Each number is 128 + 32 x the weight over its row's rms, rounded and kept within 0 to 255. Layers, rows and columns count from 0. Numbers have three digits each. The size before them is the row's rms in percent of the matrix's.

# layer 5 attention query, 384x256, rms 0.0819, rows 0-213, columns 192-255
096:159135082112128142128200120050037129135115143114127117132106163084102090167146126168122127183125163093124134113125082192159181146093146096174123102088172123121155117107132122124152173141104158
101:145127107146132152125105190108126129167115076139088116133032137160140144133127119101099092121126146136101141146108165049111113095121154064126114171161086145101103167128126147136087127161108137
172:136093115112145129136080158104076130175125068162141125146058128178151133140119139083129127157163162119134134122092104046084137124141184091098133130165109104130139154145099139105088107135112143
156:097169094135090118111169120170171143089128171090146121095179109079114101122111117157144095094085113146134124143150162208183132133084098195177138092123158155147100111082167104151138133157159121
087:124178166154096123126129107108147157086106168138084166168168118165086133152180109179110076101162150124149083158129127133142127130160115176170117113095130148144115138112141159173175080158151110
080:093076090125128094161168132118066127111087118105134119131131185093119094117196133135154111124132164143087133111153130172131152151107118171152086124144198157120152161122142108186162185103116191
108:098061090112126170096141115125088110098132083169164189193134154082115100130106134128130123156137100203178148125132116148162110087141125187102165172183131157115047076102149126112115140158162144
088:124169154154122146153152138125143164107104124117123058138155135141122170135203118122075127078175152121173135148063187114093187138131135104151039104107135114110192167119122155106103073107127099
110:148111126101086169120104186142151090100086133086086157138089099136142156145122153146138099101100140207078111184106169154137103105084126130123116147166115164092066136119132126203101160124094079
169:068102083103213109120124115118075161159140074135155117135121104166147139103099128098157105117132143094164112131104121040104125183178163175111136079141122108134143118137140145139107149093169183
081:051091115076158116108132099120085144139146066156146123190147123128128124146103133103189113119137128109158138133128078036090136165139207219171151079128151172114147139130139176171107138148166182
139:137113107124147103159086159087096116195084084175131132113051130182160150117122128102108152143158184088118105139102125106061124142156149052088077154134129106121145148139106137099124113109119132
093:102132200138120185127155126126139109144160152094148115073091154130140125117120082089114199129129128169175098146138119125209173143144144117080162158207159094122060155182100133189097181146134132
099:219146203074083149104144123078126145118178202080092152109128098164129194138170159178081184085102127107117136133130096138102122175104144146108089078090126094096106100077121179165163125106106078
083:133166105117146113144100120190067118117183086144152088075109106084161139158093157086152129174145138088115073128119087180065123175114028190134100058068091128114123154159146102120102158154156148
093:201122172136163154107189157111121160169108155111134151139133127160136165104151100153130120154156143114093212149085161104205130110103126157148124097103108087081063126130174127091128101127167121
089:128127133147117044062097119107158066083148150087145085094170120152124115106105113161139079095103123107159126186084151103136172169100111159129116156094116092159117142157144123116152136145133127
091:149138090093176157094172152145154170164130076143144173142118136103081175091113100115125109150182191146169068103132076128156119102138166068188164118079164166134109100166173149098152156163165172
080:096113187149147135053058157091094130114130138148187102107140110141152178170092121170124116153124138143082135147112080093176125170110105151082157108173127110075123175110129142109122089102102162
089:115075120097167156086114131102177148179167117105081098110123138152114112102116148088116097184158149103104100056138061140156157119145108131092122128089119074129061158138121092143085175190132172
080:135130144131174137155137115140181135144111147074107139087141151163170117127138104140118134075132182091132177136144170088155125151189139169139129099147113117083160172107089116197136121086156074
082:137121146113185116113150103132123144110181083158115145145156117119106129179090076122130104128128089117166089174122110115135192109146105050124154117138108105151136065136100129109121060078110117
076:136185122112089115125143142117162118112136093156122054174077075101087142071097095106129163118109088162145153138145065121129128159120150129122102149195138214135203166140177185140076112065134107
084:132123137160119075106092139144092122121113135135140132133141158098103140131162127099114149107091125049129115121126196115108132129131133081143124123086173201096157080116180084026150076117158139
079:090121158118146150134138081063117081107144141125161098133146106101112144093128209122165137182092115079140118142108124098164142135146138179123187185116134135119073106152141200155087114115121112
099:138129120063094076073130136176086147047127180097137104142188165146141149143147104156131093072145103058127129119138158159140095149147153148075124080137169076147103060144133076130132156186157131
095:068087165178185165181088094153108130158102122125111142150073094127134124149120101127138095131131127158124124102115105128186116132131127181145105074139103105150076136173146116121103062107114170
076:149178143186173217126117131146119165162151137147148167086124157089132141145142126175068148143104121158134172139156168108039111129105120055130115177129088101126175047173106096083080148174123093
079:105160157147083127143082154101133104098104124136156102103136128142147113149139117139070167087119125112154110159123159125139055128129079084076111141149140120118099144138140078091123152156122102
096:211147110085088135138140157139181107180107178127084110125151156140126051128185144127116134083141102086165096127138151190077151135142074139164117094104139123140157136095147174106147116185109143
082:168165097078124143174075108173142140163077168143097164136160142182169140149132092181176190132151159156107138134172111092078115129116157120100115092153139110068092159129141140129160097145082131
080:144092098056104133178140130124131099150150165113148163132092163104118128098144173095130134095166137076134132117130080149101116075057068126133178131118178102134132161149100102128190130113164135
144:143062056088136141105126192179180114124109156174124160155103146094148121108142069150132128199121123107104077162146214151081127154135080134175140113148143125125110088131099091185100145100158124
118:122160146083150122156054102108104149187119099172130155145149098183154142065084167100176155116136126152147111121105128051102098133156201128041142061132129110096122130136109138126150104141161106
102:129140137083141104144054143090104141198110104186140154174121142202152132093123145076142130124134119129114123140113144053082128153147208091090135078144129111101112163145076119118113107100130133
148:140154132097177122148071138083085154206112130161121154173097152193153130109132143092124149128130117147107129130095145066074140152153173090071107097145123124105153163154076130111105100077121127
086:127099119115159141111099130111042108116088099157159204110134142082124175168174119089137138144054151198122098177145168134139154119103152054141194160172095095068115080125087094160148148163122068
080:167110174147145116088124125112135162120213143081128102106122102152106151077117156135096126098144096166149116153104176162158098169146135148144139176106102071161135093167125146142182102175169096
085:093076098160173125134137101131148154121104073164183147127154103132108122140193181141156137080144092124168157144096106083113143180139120143139124087125118152077169091106140078077126127083130127
093:140085108086082047102119118174147155105146191127140109135128162134150127104105130108096103069113147103136171130156149108123160187133132139119078066098100138149172156115167081103169127095071119
161:118199180125144111177068100103144135156148101177127169142154084179136145030091158114183159160140130158133104094098127082061113134185177116068140103119135068096121125106112144113136085140179093
142:120149129150109140140195088146181136079149139077126076098159102068068105128136134162124112128145118121156123104116089196154147081122087178134155148092149164156137127079202128134136139181141142
132:095134109162105150122191119156179146073149140095129084101165098065094099151135110183127112147126111125139122121145106182174129097123073191158144150089128151161130104087191142153145137166142140
129:098144090140089142113166118174151151074162140086131094088163124067114098147125099180126135120129109128125114105163103167134126118103067192173106135095137168150125116106178154151125132156161145
074:127104113113104145126100157135122145114124182108139058087107144168183112159149110150108126107094117151111058133098109135133087108082129080129134154105123104123095147082166078175131176135077170
072:122122081115169160077079101134127163140137132120123115116209095111099143157205149162148165122138060163178095077139106133077132132090155191162115136108174188100146101124164154147070079116136144
087:112087128131137113091140134133116159185156201111149133097106130105141112092125133114112141102068156178121138118134128106183154163119152132136112103138094114126141200171118097157181126102068129
086:133128148175108150114107123047146127122097104117126158128161110091102094104105122100119072130114117162176110140139135130184142094157186106122187144133149147116092133125133117131138128082123134
062:096121166128129197107171125070090093102139117156094161127118182123068176099134107090103102104159119113120117029153133125120111142147086144130095129134149126156070148136155174133000136131142115
083:131142103113112088194136104148132147138122195145082151140139135109158139182130077158131143044080120145114131167185117094090135142156114130127111089155122156115193147101085056171126119001094156
087:074150103117142142061155129185113151094159151121055131125084120117135165156111125167138102193160136110105091153146132155032118148124164101122152142111110192142125097118116132124166137158135154
076:170080059213146114140126123152182142113099170104167142157112195138166105134071143109104125125129140177112093177110147113154134133121051078143152131150087129153113129116085107108164091106080083
084:134100138103167125128119118107150127141124118166166166175130147126084145094058106076141132119143112185119155119127167139171094113183114082121188156158120141168056155155126130041135163174180057
085:126110140119131109140116152152146097161106055179151074184146128112156097126068111096178104106084107119113104122128178170121096095115121085140162170141129101098119133118126121169120167169142134
086:128184094101114126086141171114074083110163092106139158085139136155095174110068109125159143095130174126166037159159140154070140159121152119123148151112097133133077151192121152190095155107202152
082:132095103173135141130164140104150134080123121088122116136167148137155173169191145139162117145097121028126105186086194164103061169168089120180157153065111106150103071129141119105116133164120112
079:210165139067132106086144160071105175175184168117113081082124127170139094094139122180098140095162127106137171118156131122106090165094135176111100074165173131092145117104159108188138127092122140
066:121134108138146090168069108121121151113107090132147108101125085118124106146123113197075093092080101156130131112176163125147137146104125125136162166175139094103108161093139131219112181102141114
087:091140124132087159154134088125153083138106132118147170139103075098096171101074113087138176161123124153146162132179087199155055137159101173116135137113114165129145123145109173153120167104124122
075:190120132134128175096130154127112148145156156091082126098108128127206108110232142133075188133135143089099204077132110089104135106111135127154029139126169117157166132174117161098170088153131169
091:127128085124115141106120144188143121100151138124127135122166148112168158140150151144147186076105113121122174116170106072077112159136122144148110105100090199107149143147110156085158082102127134
075:113124162134104126080154103105140090140088169142127065085105114116079127091080135105156081122189076098100142132113089119136124133076151156113152078143139164170091058110170124067147100151115180
076:133107079113117142160115128139143140172173096168127166113121102147109131097134109142126188149188089145129183113125075093138102162119120160107098128093134194124142095119161178041126152092095106
082:090086161145198164124115140147133119105157101163135095092097128091122180129083198094134133101141156100125095134092083152164193191114139089146167119162133133117060144184148016105097161126099188
109:112136126058180125181121179126128183162103081180137108133137133172148085122128111153154153152147094134104110133109121140089103116176136116092181083125177105166161102095096176159124113124140131
076:204118108189084134061161107098133082132186173082149123106076145120128146139156120116086103088121132129143126138096127115145142085081038079152125212123103170125082134150123081111137135125104066
094:141167131186101138110164074141137131123134189090167112084130137080134132151119140183131131151088122152134133148111093163184140076095059118158150184148112149176143118154159123122172165162135073
132:128193109148087160120134083167156164111148142096164103081170133088104124163084124165136128109093115127134145165116107158178141103074097143160174157144140176182112114120189154141161125177137126
097:049160108107169143098186161181154105142137067141077153103100090116130108115083096129136159129180151149114104119134166156121110121125184109158138128170105124149100083122128122130168133136171059
093:135150146175111124121134132102136130163137127143109082156092099115144129125106145155110089111091183181091139136112119117217144101087098094074144157153105150128088140165162099162110143163042109
088:152122146146139162105073165119134134112089106145085138159137149124157158183155118126113178094135105101101097162126174108088137132105147094134186124136143095091171148147102155097194127155102165
094:151114141111108153137151123090112134127136114050190065144112086123152077118113120129098040084085089139110088125091127078109143065100115085154152173095108122064101127167106097133065117181165086
108:109151140224068148108169117103144111071110131098147127094144111101108111204168139160131146112127120116124130128143121184182144118071109170153137155138139140111149149100154126142123142170101106
157:131054106087185108143129180121111151140116090165101117135069120179144145075080081063116136161142160104134123150127153074085103187161163106105133085112162114108119125150130133109086132083104171
130:139054142119155116146105154107134126155111100152107130159072128198150121099112104089095126166186159121127112137123117069107106136148190083075116115135102088082093147156083147094113119109121129
141:113161125163053119110151119150157125097149182074149133080149128088132098160125114168133120125088110149127134150166093144170130114105099141154169139134145140134116156127154130139146156135142112
094:140082097109127129107127147094116123134083158106156101115059184094146119127088111133187153131129077111124157113095125158168090073124153123130144111190129096093136111146084111156171198140119148
097:098182129128108151139131117146143144121168130133119145154101142138129173087044131104099120087132159216068117126137123120146106136083161108092133147147130126109122160086136125078136113083126156
102:086140055098132090129134148154086176172182144122116095117187216140117179142119060076061138101121069162110154139121174148118158183175142169137069105103131050102207192061164095123103147112111128
090:116106088100146148203140111143128176173139095125134123120124130113104067123147092092148165145116144174167178089125153114102108156177089156117079114106186107127144128154146152082106142157162008
097:136083115103138109111155120128124119084133160156165126130088113066077149102099158093133115123174156109114124131111131112161158126081137101126145078184098126120110137137182121152137149123136086
094:112206067114098132122137113093147065153153147094064153140124150145151086087116076165081190070150147084167182074119115147105158097141115140102121097062089158116175123120159127105087159121128167
091:124141083088116083142132088145101140113086135197117179176152139101112159169152198160180141127164073165116148154144160060103108068117187077132142082139124132042149075131109141152135097086132079
094:111114087116118199075108108101112142144165125120116166127124125150097172128105199162166127161118087087137163110118138201107073128149138180156124128120219123129126000146073165106126108155142085
100:125135154099084147073093176086174087162119131138127104108145069079124127096149129166139080051113088134126161130157102100184111157088148124110170168184168147101146142168127071137156120155094208
093:136082159160092176162079153146092093107133111130132107093097131115142137110111153059046120169136173107178132107132129143133145100075125202162139139120094200172116118162175143125138117093115147
094:202140164115140075127162141109099129169085189102110079116127146137082130100084128085113117112189115139120147126118101166198107112145097150111157139128116118127103201107086138106144161171058086
105:077083156093106128138152133135110144167061170132165125163170165073080131160131136145175110112136166175110068158224162134132127117109145114155118086188139167157145111153151113159139150138128132
094:169158128116138153085123088129147106175113157157115195132180144150127152099132156105200115117203138176157105181113171138101156094179140169164160106161151080078092127119076153096137093129142122
095:125118144110177096160124159129052137141111105113181189108153122068123058109165095131115146127156160130110102044109125123153119120124114092180147062147184134088142077172144108132082216127150120
098:155143190166133148113029142174128127152222103118130168113150122160157127102129136115095191131159171095102089132076089054114185111149112076081106123043116106141156144121122152082145138144179120
092:104171130105117107131129154184114117093159120163112168172176142074078111116144118120092165096099132134084112138193093095125153179154152117087069105090125157156173150103138145099129101083174148
087:088095142153130128151129125132178123201165113145140187171170154100180105099126139158151136150104106178089119142162156185099145046132118085110159082134104133122101094070133087170084082124114087
097:137248080092148123056088089115127117177135228106134156134076211136151138065110125095087123106084155110137177164114129108112122142101163107123098138097104113113109142111093144085140160102148152
097:121112211054101162198134184096148161154168113103108115129090110132129098109088034091131168056140119125138103106120153101157120160159089107106130112131155093112128135164158155115131112123139089
096:133100164200108156114110118108172137134113080094119103166168143141162151115152150146084097123165161084113132127139105107202141143125132121155103106124158132154103184133123185037178157192093141
074:125123182079190106153086108164082116217143111149162127123129093148141153086134123102186124102102128105132154140124141068061121165205177083087147096124166063163131150143088122075127102116119163
124:107169128137070113134140100127182153093160183099139145120206127072127131144150114193117157115106088124108088114145134204148150122085063140172127153113141176120159142085166143109129106096142093
136:119207138175084154116161104120176131089157172085131146077143115097127126147142109185094134143078100128102101126120147179158128116114050133165153150106116160107123118083135089137151141103147067
119:150127137094147156168108101139139138151104101140071178189105118158165176104219151092095168104167169142112112100139151091089094143157134092111091139093103130074179149141132155102145062057082169
095:049106074137141188146129137112176155118123097119162122117137131140203050076096111133080132211102121136168106075105154174126181122125151110083147156168147135132066140148120071136117152130182171
072:136226148135166160187148115155123138147126098123142138097106093161125124125198071130126109173116102137105053076088128162064139149139096120143136143057114157186164130112095139121115143167123168
078:152121097110100158145121103199138112135137142092143139101127122123158132164097186118164166148145112225117086152119089112105126097138159101076174132163112135155150163142140120204145072152170141
079:144194193175141157128193036154130124139124174141074148130069085134117119145118118077049096165115131202124114083107118091123151131139087072088138156108105153119171103107097101166156147125119105
117:091128126062153140159123102084131098181132109117104122110149162147087074111078167127140118153132137118157147143128107139119157107119176135106132076147113081144134141075085155158105136182150146
126:161155139176096155118158143103189116093153160108137095116101128094113134187152100133081123148143112135087126099139134146156130093119059104168143185142160180107104160137147101094131149145108082
134:168065126124161147150092159125125119143102095167117109175085131182147142102108169042126142139172153160114168100127090094102108140152156076064091130152092122127097129154108117113133095144113150
186:156088145102191101130105139096096114184086111168102126197122138167144156079167150103111147123168172119161124082103143079091153149168173087054096134120117108105161143174118154084108085088076144
093:148177129102111102142112140171135090093125162140099162096156148115165100054154167154092126027116087118130157117116110112110130136125169138121104137095150174167173111146215097086129083078117160
079:121086128146121126157148152132104126136034109121151121128128121127114119124123118149186074153162144137102133153168105131192123136121118079168137100228113113100195157130173129122076132108102153
084:131129160089172128111062142138137114089105159098171093094128156099211130102134171111140098114130157098101148109123104124155136107134097159073118106157143124177097080173081105172132180145196104
080:115101126099116147136125123155155102181174073130142119143098130083094131144134161053147205167106199160116098124193082101131149103122176103183099138112116163101142115107120138123110160141167109
094:121164137114142173111156087074142151106179117111109142127135128157157089079098113106091170149123103173172133095126098111107097114112153099102154131130105139107063193095142186058121115169174096
102:156094041083125099083152162117110171133085141169113137122109160109112162212130138112155074157166127178149075159117154096158142143138147087154150159157098138121157061128125119107159163103127114
103:149138146130129113108093095149152185105177172108142142149129146161103109126166112129124129139158147022135079106068139164082148129123128188137142158075107104111144094082146134090129110168106147
076:141148126182123110069172142160143123103132126118101123136097067109086150152102136089099093186166161127113182099135144155132132143142095178171084142128101091090127195109114114103132150189140049
077:128087132117124123149190090130125092128161118124151122084151182117109174101121141111090163164154173058147142119131071086102119163147123098129150079085133106112114033173110127101131132178091111
102:111036115108138119082084122119137114147081125121185130129094154101141144169066168087163128099123131164160144167186111137143147069100151100153177111177139146091053078143144084159159106089169119
089:117107138157141102083153105142047172111104137094147120140135151143129126134116147197150142140098159222081120147169104076148112143114113127140107035141106142103111133097117127119149151124087161
098:106065114162156117125071109087142143088178105032108160118163089127157123123126150153082096131152137054122175097140121157137123099130129112103101166104145152155052172076157113122067154147161107
091:122128143173102153148160144100134111110149123126086098097142117169118217139149186121155114149156180093080164127089099156153196167047150117160126155122144136158148143105125185130101151159157130
086:148132166151122117166129104145161130088155072144113063115179122151076123132082112140081058156143072107103159115140115167105132137138099154180127085127081105105115213113110121082110180160129211
089:132132123118107125119112168142152124113210126092099078147144169133091111164173132115147170137114108045179146094112136150071148145130151167078089145082139105133131157098081063151134122145156095
093:101125109139094143167067143149118192159193119141103159128127135102130159094111127115120113132113157143105158105126132125133140110129112177157095155102132132163094144107146181108084131156157121
088:132089137179133121154153081164117125146177096132090094123137165115103088131117139103080098055121177091078156088170126150130161104134100114159143140162124134139085190133176146114103157170146124
095:111125054132103172156132108197089123120084132136147130075138116126134127129111115136102090141106093231077145171145130146139129182092172072127114146182142130111092099098167157133132149185066150
086:097122108161116148093165093187136150132093124122129152118166150122111087145137087124084152122145089195147090168142103134105121118143115098128126082113103122177134125108146072160111103055152127
087:147079148100149135044094131130128142180067159116149171116131109106151138103041131107162167128158146137148129112104073104134128090093155101113185170126184182127148064139104121178134121195149092
074:132123155098164049086151130101060143199117137131120126122082105143175200113114068124156138123159102095133173113155113098155112124138107043158083100154149116134126073146096104121175175044076146
088:102151135202103108087072151137122156135177165175121165118129107155171134111137135187108112092107153165124170098139102122174078149165116135143062166129122120137095122155116119049134192102105072
119:152078164059133133138090125127097171098085151097148082163162175179138167111114160076084101117185111139127110094117142081081152095119204056102105107129130137087146131105126135156085072130137169
141:201090157095170111158132138133095128118135094115101175163102126176161141057163116117105158140173162106127133120101153071074103144152138091087115085124128110090139112146095170077133088118083144
093:114104149159138142137091142113115136172129122144170181104098144131109116113113130113080176165147173144101127117097120118145194112156165089135182161111133173132120130144115123087076197133142143
096:143137102149119140091094129127134155151121067233122143167075109103137148145165143117157119178108093101097165110135122141142171108111122158142075141132150066119188138099058143087085131145193178
085:110108115140191186098154194078070145154129121104142140113083103149129131204137145076113078147109117155078092099131132189134095067168100112121173164108136136149148150143103122116125146124130097
101:094049103128138158118125121067135122134116090174136142129080139112159116151082207129129167187091110119075119102158115128141097098142087101179121171160160101131121172102131093118073159146143128
069:077095115154090128074000095126089087177107113163141119144103132138128096123130118109106111128137110148100168113151139106118134157193137194197150070190151119090076115106145098102165095128132117
101:152096147161172144130216105118092110147117136176153215111152104080128164104097121128091112138101163152111184167175142166162099157155102173191117163159113109067134142121137095121130145097158139
127:126102124089092142129053147132089184078129141105127132126119169194144081143168134094177124132172132162179095141105173087076142131157221101107105056125102162148158141098102158131197087117117159
146:189085141085120108118076147126096140093109124129134122134121166179163121096143188120092173131198164154168094116102136054071146136171159062078104100106091083114173108131122134134176079124121154
103:120111091169082179140168143119128078131137144167146131052111099152139148108103192119158093181119193077131114115097135096140136134187085130127117076145109150093083130184114132074158192152161111
103:074068134123155114096135119110166155115093125148134095145110095087110168180128193144139092131084129115164101147132127134154117152169080099124099141172140113090115167125160108156077122180096124
105:100132114157160145085134153106143080184077145188154100156057121130098114137053146147115129155126101147087120162167151129185144134112121096175165142156164153075120174123167071151081123146076131
098:112174109158190083085105122048152118139159141166104093142101143116145108183119196134156151124146182074105126089126155122126125156095119148170097143148160123105102176136135103138006150185135122
093:110181119121167154089157130088141097134131178176126084156116137094165110198069211150162115126100137096072095101131144101150080128109116101154129154170186130094111148105158092191064161229131090
089:177105096136112142135097106093116112113093099140096150151134089166158113046122132071095170145112097094117156117146100109112171117071113076127140117100121128105114064124099086119132064163120129
100:153134142206150102101150147167084151150123091136143114116069107122116128088123070129097153126119123129103135133041127160171150164144063196134142110117140084133078075117106146156124143203135079
099:110081132103096168114143078121147114087116166086164060018164182101128094135079173146121084148103088134115113132140137090117166082137145115125160173113091195111077136116187101177200157135159142
103:149114138110131114115159170166167127138119136103150101155153115167034148018091149123136058084103133156181172090135126130138181159076183120124178073082073093135163107141161076123161133154127202
090:122120156171128193163123137115133124131101098148141109184121180114083095203112118108130084160103060150063105121147119089145148105135151144160120137105132169151122188145100148100092109127115123
080:069122122125140063075158147130102119162108167152148116122135144104105151203111182091112143149062102095095109190134133176107082110117117057160106183151155174119099139167172109138132130166117145
101:090082115119076193130161098119129134098131195112179085061145138138093108148042153103125068151109124145124128092126136150153169086129093117133158148122100207168046110156168088144174176132175096
088:134103134108066153164118083163134118098118170084147139076189131137146108070151111127135110100133120182181135164112137106100131127162147147104171104097093152143145101134135108160230110096125148
083:138131058123153107115145122144162111130204137120126082140103109124080133205140067125112119126172111097127116099162120164058132100103069118114113145152119123083124156101127121178133104168129121
087:112091162148155117128121119112165130132102151092147119073151107112073127135110220112133032154071121111124161079119085148096156097153115100148135169086089140123112126130144081106145154151146142
092:201105130139144143135134142159140131154058146074108163079166187159109161019112076156075118113168132151173121165113116063164137136124173145081136080142156139117122093111142135143164135098094119
110:060165082143103128125131084159096132089102148174150084158175100107129117171105112122155137131171098220136097122102110172128131118126150132164104112107113145117127171162122122153143113154180078
089:194137133088099110105110142138102154085111144150176122121151118129188113200142127113097144146107094155068148162173127122143122109099162117164150129175178154088093109151184020127215124175119128
085:118120119125077106096154124100119112119124187080144117046126158128143115096146136112135111106096127167160093143066150153100080137132162137092153069097055182165141092150173106175134117111141128
101:118152109132138125143149141101184072142151089175125173168146100125101119099113117163181167146050093112140133127144084201137151155054099102096106125098101153107108140141114155107167121125148105
101:113123131086176068175099132163118161083146126148101153139126085140165123103125134101139123158121148135102069085103119085091199118146176134119121093109117120139139145152158128135165115100133184
133:087187150173085129153193043120131124093144178078137087098166095089118103168155116161173137112096136124174137122103088200147149147106094121178165146118139127166149106109134115119147122160171103
107:103175117159125154103187103111164077064132163123161109099166111086132116161124085186149092152094131104136123124115143177203155093114064138145108161120122131148113094145124103129153162186121091
117:054129100151080126100133103174186163101116126120171112137151144081138098189127148136146095083072095126125137119171149172173110080096098169163150120149126216138125119154174135124144150121159142
096:166157170105173132132160123079144095101176118139068107114113114176153122129100148119101154136134138098064112147150106132147090124140096104102139136099101115131110142187131116109150111144139094
090:128017123119155118127153133127081128147155074155170030095114159089116181157149146118178131176175117145069103145125148151153096194123097154134154163110133142158095139188114112149139152120176150
083:133072080155131068171083159072088153098176141128148097122162154122194170129093181172162139178134065134085087113125117070119181177105116094118089156050122147090116132158133103155118171245042190
095:153146087094113170158103123121112116084111155105163129210087146159104131150117136188151159135129112141075107122144159173167191103104142073164149139165124121147160076121111146170120100116130105
090:079150178144121098212092095171072166086114138133117052140123088088116059160142208147199103111096105170131138120118115151141158120134156115122113113101089127147191096117131098076144099139150154
119:156143166163114172096153124071141062139125149096123121098143132132112110152123102145119112136129143108126133120147139175155137100108044123161135206119138117122072113138132141136112154208124086
127:175058136072179136166115177100130115197151131155088151136086177154162185112147136087071140130187165125097106108097136077078128109143162120072099118118105092108109110152125148121112128118088162
150:062151130140097139079182106124163136079121150126161111104157121071143116165061092139152096118083117141136116126137106127181148127122108162166163125134125150177100109130178126157142155178162117
090:111101073135125181116126109212184126131104186062163175101110165162135153150084166168124120126102133114153161120117197082089103132201181136104101096162088138113145147138149113120148067122092160
079:128135152165120097132144136170148112148171138178057152086070121143138147125124094094120127081144121125160121106104094136097085174165123128063139144118108080131120106183150111095166161146129063
094:099107070127131111157108113145099127080189100169142132126154182113126165117128101137111120106163150090096071116085132163136069126188139233143121120110076117140199097164154196078145149150133117
088:089141142106098093161125107181130129170114098126130157108118096141096097138148128116194138085108089115131093113128181153081102119092214123163134120133137164063139122108103150099140120082118155
094:131127211135160131148106103134197157134112125091191127166140112128106128085135093124122161109080139183097174075117118077204099117132096094130153128155115070076120161180156142158184104119116169
100:070102112162116129167163123160164166096140086135091133110137133112102127157126111108135054148084092144182185147114146117098167130110168149109137110156125132181080173143155091130104079138125111
095:090155116149122124118176166155172114198153107123096105129136153141070148170076158141106077125148141109084097075082153137163147090092065120130120191118119090139142096136163122058128094182219121
095:190126176102026102075134129141127145073184201094151121114125170140141118147107116067081133153177135127129113173133102151178082067078110150137138147145095195151155133121144127135155149057125119
096:135115067100118137121118108112062105111128193172175107125110112167151098114143136126133173150119095131113139109144144148122147133072159132142144090095116131142153111163123126117158125114140132
090:068104132129108158094101162178127099100106157155053140143090116067167105168109120135099084139128112141094122111114151152128112071142174104141095223109083132148116077093102194068089128116150118
096:177108092165121166092152152103143101178125160111102169168155158169157088144170121123082131177133146148148121123128127127120166094127174110140221151123179158073084166141076122064104135181132115
086:081077077130165123105044171099157133172110082143124105122087111144143136109136138155133138137176080090099111120141134132162117091113073121185118160121112125171102155155135152106087139183126113
083:132079189092184094165139158155122173130114172050120130154145146124135098100117147115102128135130147110156177087137098099182085063179118171103145121131168116065156141150102116071167159099180122
084:136108075101143187137184163068176120138149107129137204132144171105100082130153058067112080114144188134111123112149129151149133142169090143170127124117161140134100141135144064129124191141114129
099:196123174090162091154131088093144074120135126089164091147130113201154115118180147132158141093139094079139182139154077070138099114153046120120110115080123113106135178131139129170130107131063096
090:133087063127111141174093116106130125076141165161100113135142096107173163117152176114136139143059135145152105131119167182135106088159034111116115085136113122110089080116161077145155145156065194
090:083128172127099159152162118142160096100150075128109090149137216091105159075073114102141133126046142079205215100089134170086150117161057152139148140113122080159130182120173141113113154127193164
096:092131169152090104186157076136071071124126063127108083104072103147093090086130138143142117156105115087093200033121107180125157105176123120122126144137168112143071140129108161125117129155115143
097:135098134157147175090186148131125156139148143168162081133170149113127117114155128157194106106150143160049060164108075144070156132083140097092136162164113083091145181123120092120121135125166142
085:082106125153184061117086149126118153124147102150145183136189123097173115156174153119151091057057081079119138118106134133107121165129126081173183090098174133118107141139158086145086074150156110
041:178071105130060157138126109121150142132148148080142156137129088151109165160099142058137105109140158137127086130078101080086129118127169137127116159100094104153149141095133170149124142116134169
072:147070098142167138128075191122129156114149038172094091165110133109163095148134185106036086162158114129134160155129146099065105082161115141151082064099172050149147144063165171121045130145100134
123:153060155082167111133072105083093125120111106119089118172093136121132117099115162107132106203156159136132154101100113089082120084171163116110179084126145128093077133132107146110112079146118150
186:154088153109158101172126160089106116145160084172088107145106102144146129095115157126110141141144159092137165028086156106108150145174116116105124147063127071125106107171115139081085140131096135
097:174166128174171063150157100166135115089096148165073097140126101109122100090166133127128129089159137109165159107129156121120140143130100129174127069107120145097098120114151095200101150083034173
084:099068138113112146166147116087145133061120111137143120140080080129150110196139209092131117131132142176098093134092069129135122102191177114089102088155112102139164132104090087107143107136127139
103:152128105177146132128141143050131098106143116130129078082121080124065150127149178115145122134149130096159154095111119176107105135174036199160139137124133119178090154176116119081080112139133102
099:144069175061158184102125088164156153102120117114156093109174151133154116123101144076142123159109163073083108057111100095122150113109118134119165107083132118144090101128141159117193061124181174
041:198084160100139162156084110091108135154186168143109168156129135087068106094107152167142112122087104127141125097116095082113037105182163154102166155153125083101164139064105163142154139099120088
077:076113105087138094127128089129154155091145102103137122162147089187104111117127161101160145155140134148104151119104112120077120147151157140124201087089147141109167145096165139143067075127152143
100:148146156134073125126131114122137141101125101091158102147050106153127051138156097143172055065127163118158149146048133070076154170148184142125159098135114148144127146099122164127099099139149101
094:150112152050112099123133086136107154159119141087135107106113155141108109080153172132124130141152150154105126144106149053105116112121175109077130084131087038110147082185104134175099091113114151
090:146164107151078126135140138136179158097142161093093082120122118103118139168126125204145114130201167134102120129119097121171153109087093149095118101160151146126092144068100121149124120162136107
082:117148135114085106126115123152143142129059095150122111159079135122054100142107098102130144164224139157112120098166139109158081104093142114128146105165087159105168070140073171108122103105105165
092:172144133124151131071161116193123171142127185086104142129121127103156148143123073142077095114127057134126061168145163146155081127091153138124145064114137121066135105145101135154182092123170053
101:162118090119144094180086163132112112116133129153080165088102087141128183163130160085193116204106146081062076094080168144140149106159137153102150110093175058077149130138148087126113201131159113
096:133114174203100120192159113129146124134167162125074136173097063116120138112129141089144104096094115110146169082103139122112134134154108148126130194132130122170093199123155131131109094158082163
102:129132100113080158105096140113132115117129121177129119109096153172171106111127208055189078175177138099113184085139158091141143116050089175145067162148172116134137150096127080100080133152131169
105:128125140154147146073103115141112133165114084118112140143097146087122130110103117129132165119150124143107134110155112133126124083128085063115105103179116234103145153127156102119155092112148125
102:115119163137160122169161179089105086113135137151106125104101145168121117163169136113077121134087164096150080138118149144143149170146119105082138077092145108135144112092120102165075158174095132
100:092116187039162126104104161110140124148133173106147147127156146094066129143138094090183134145148182176092138160090096132170132104104179091105158171120159134091124134124099179055144135149169153
089:119138124109065141156144125139128161139138083212124139176163160100099139125131121125174205091113100116075163118129144100081188164125175151153125143124084113182149124062107147055174124097125146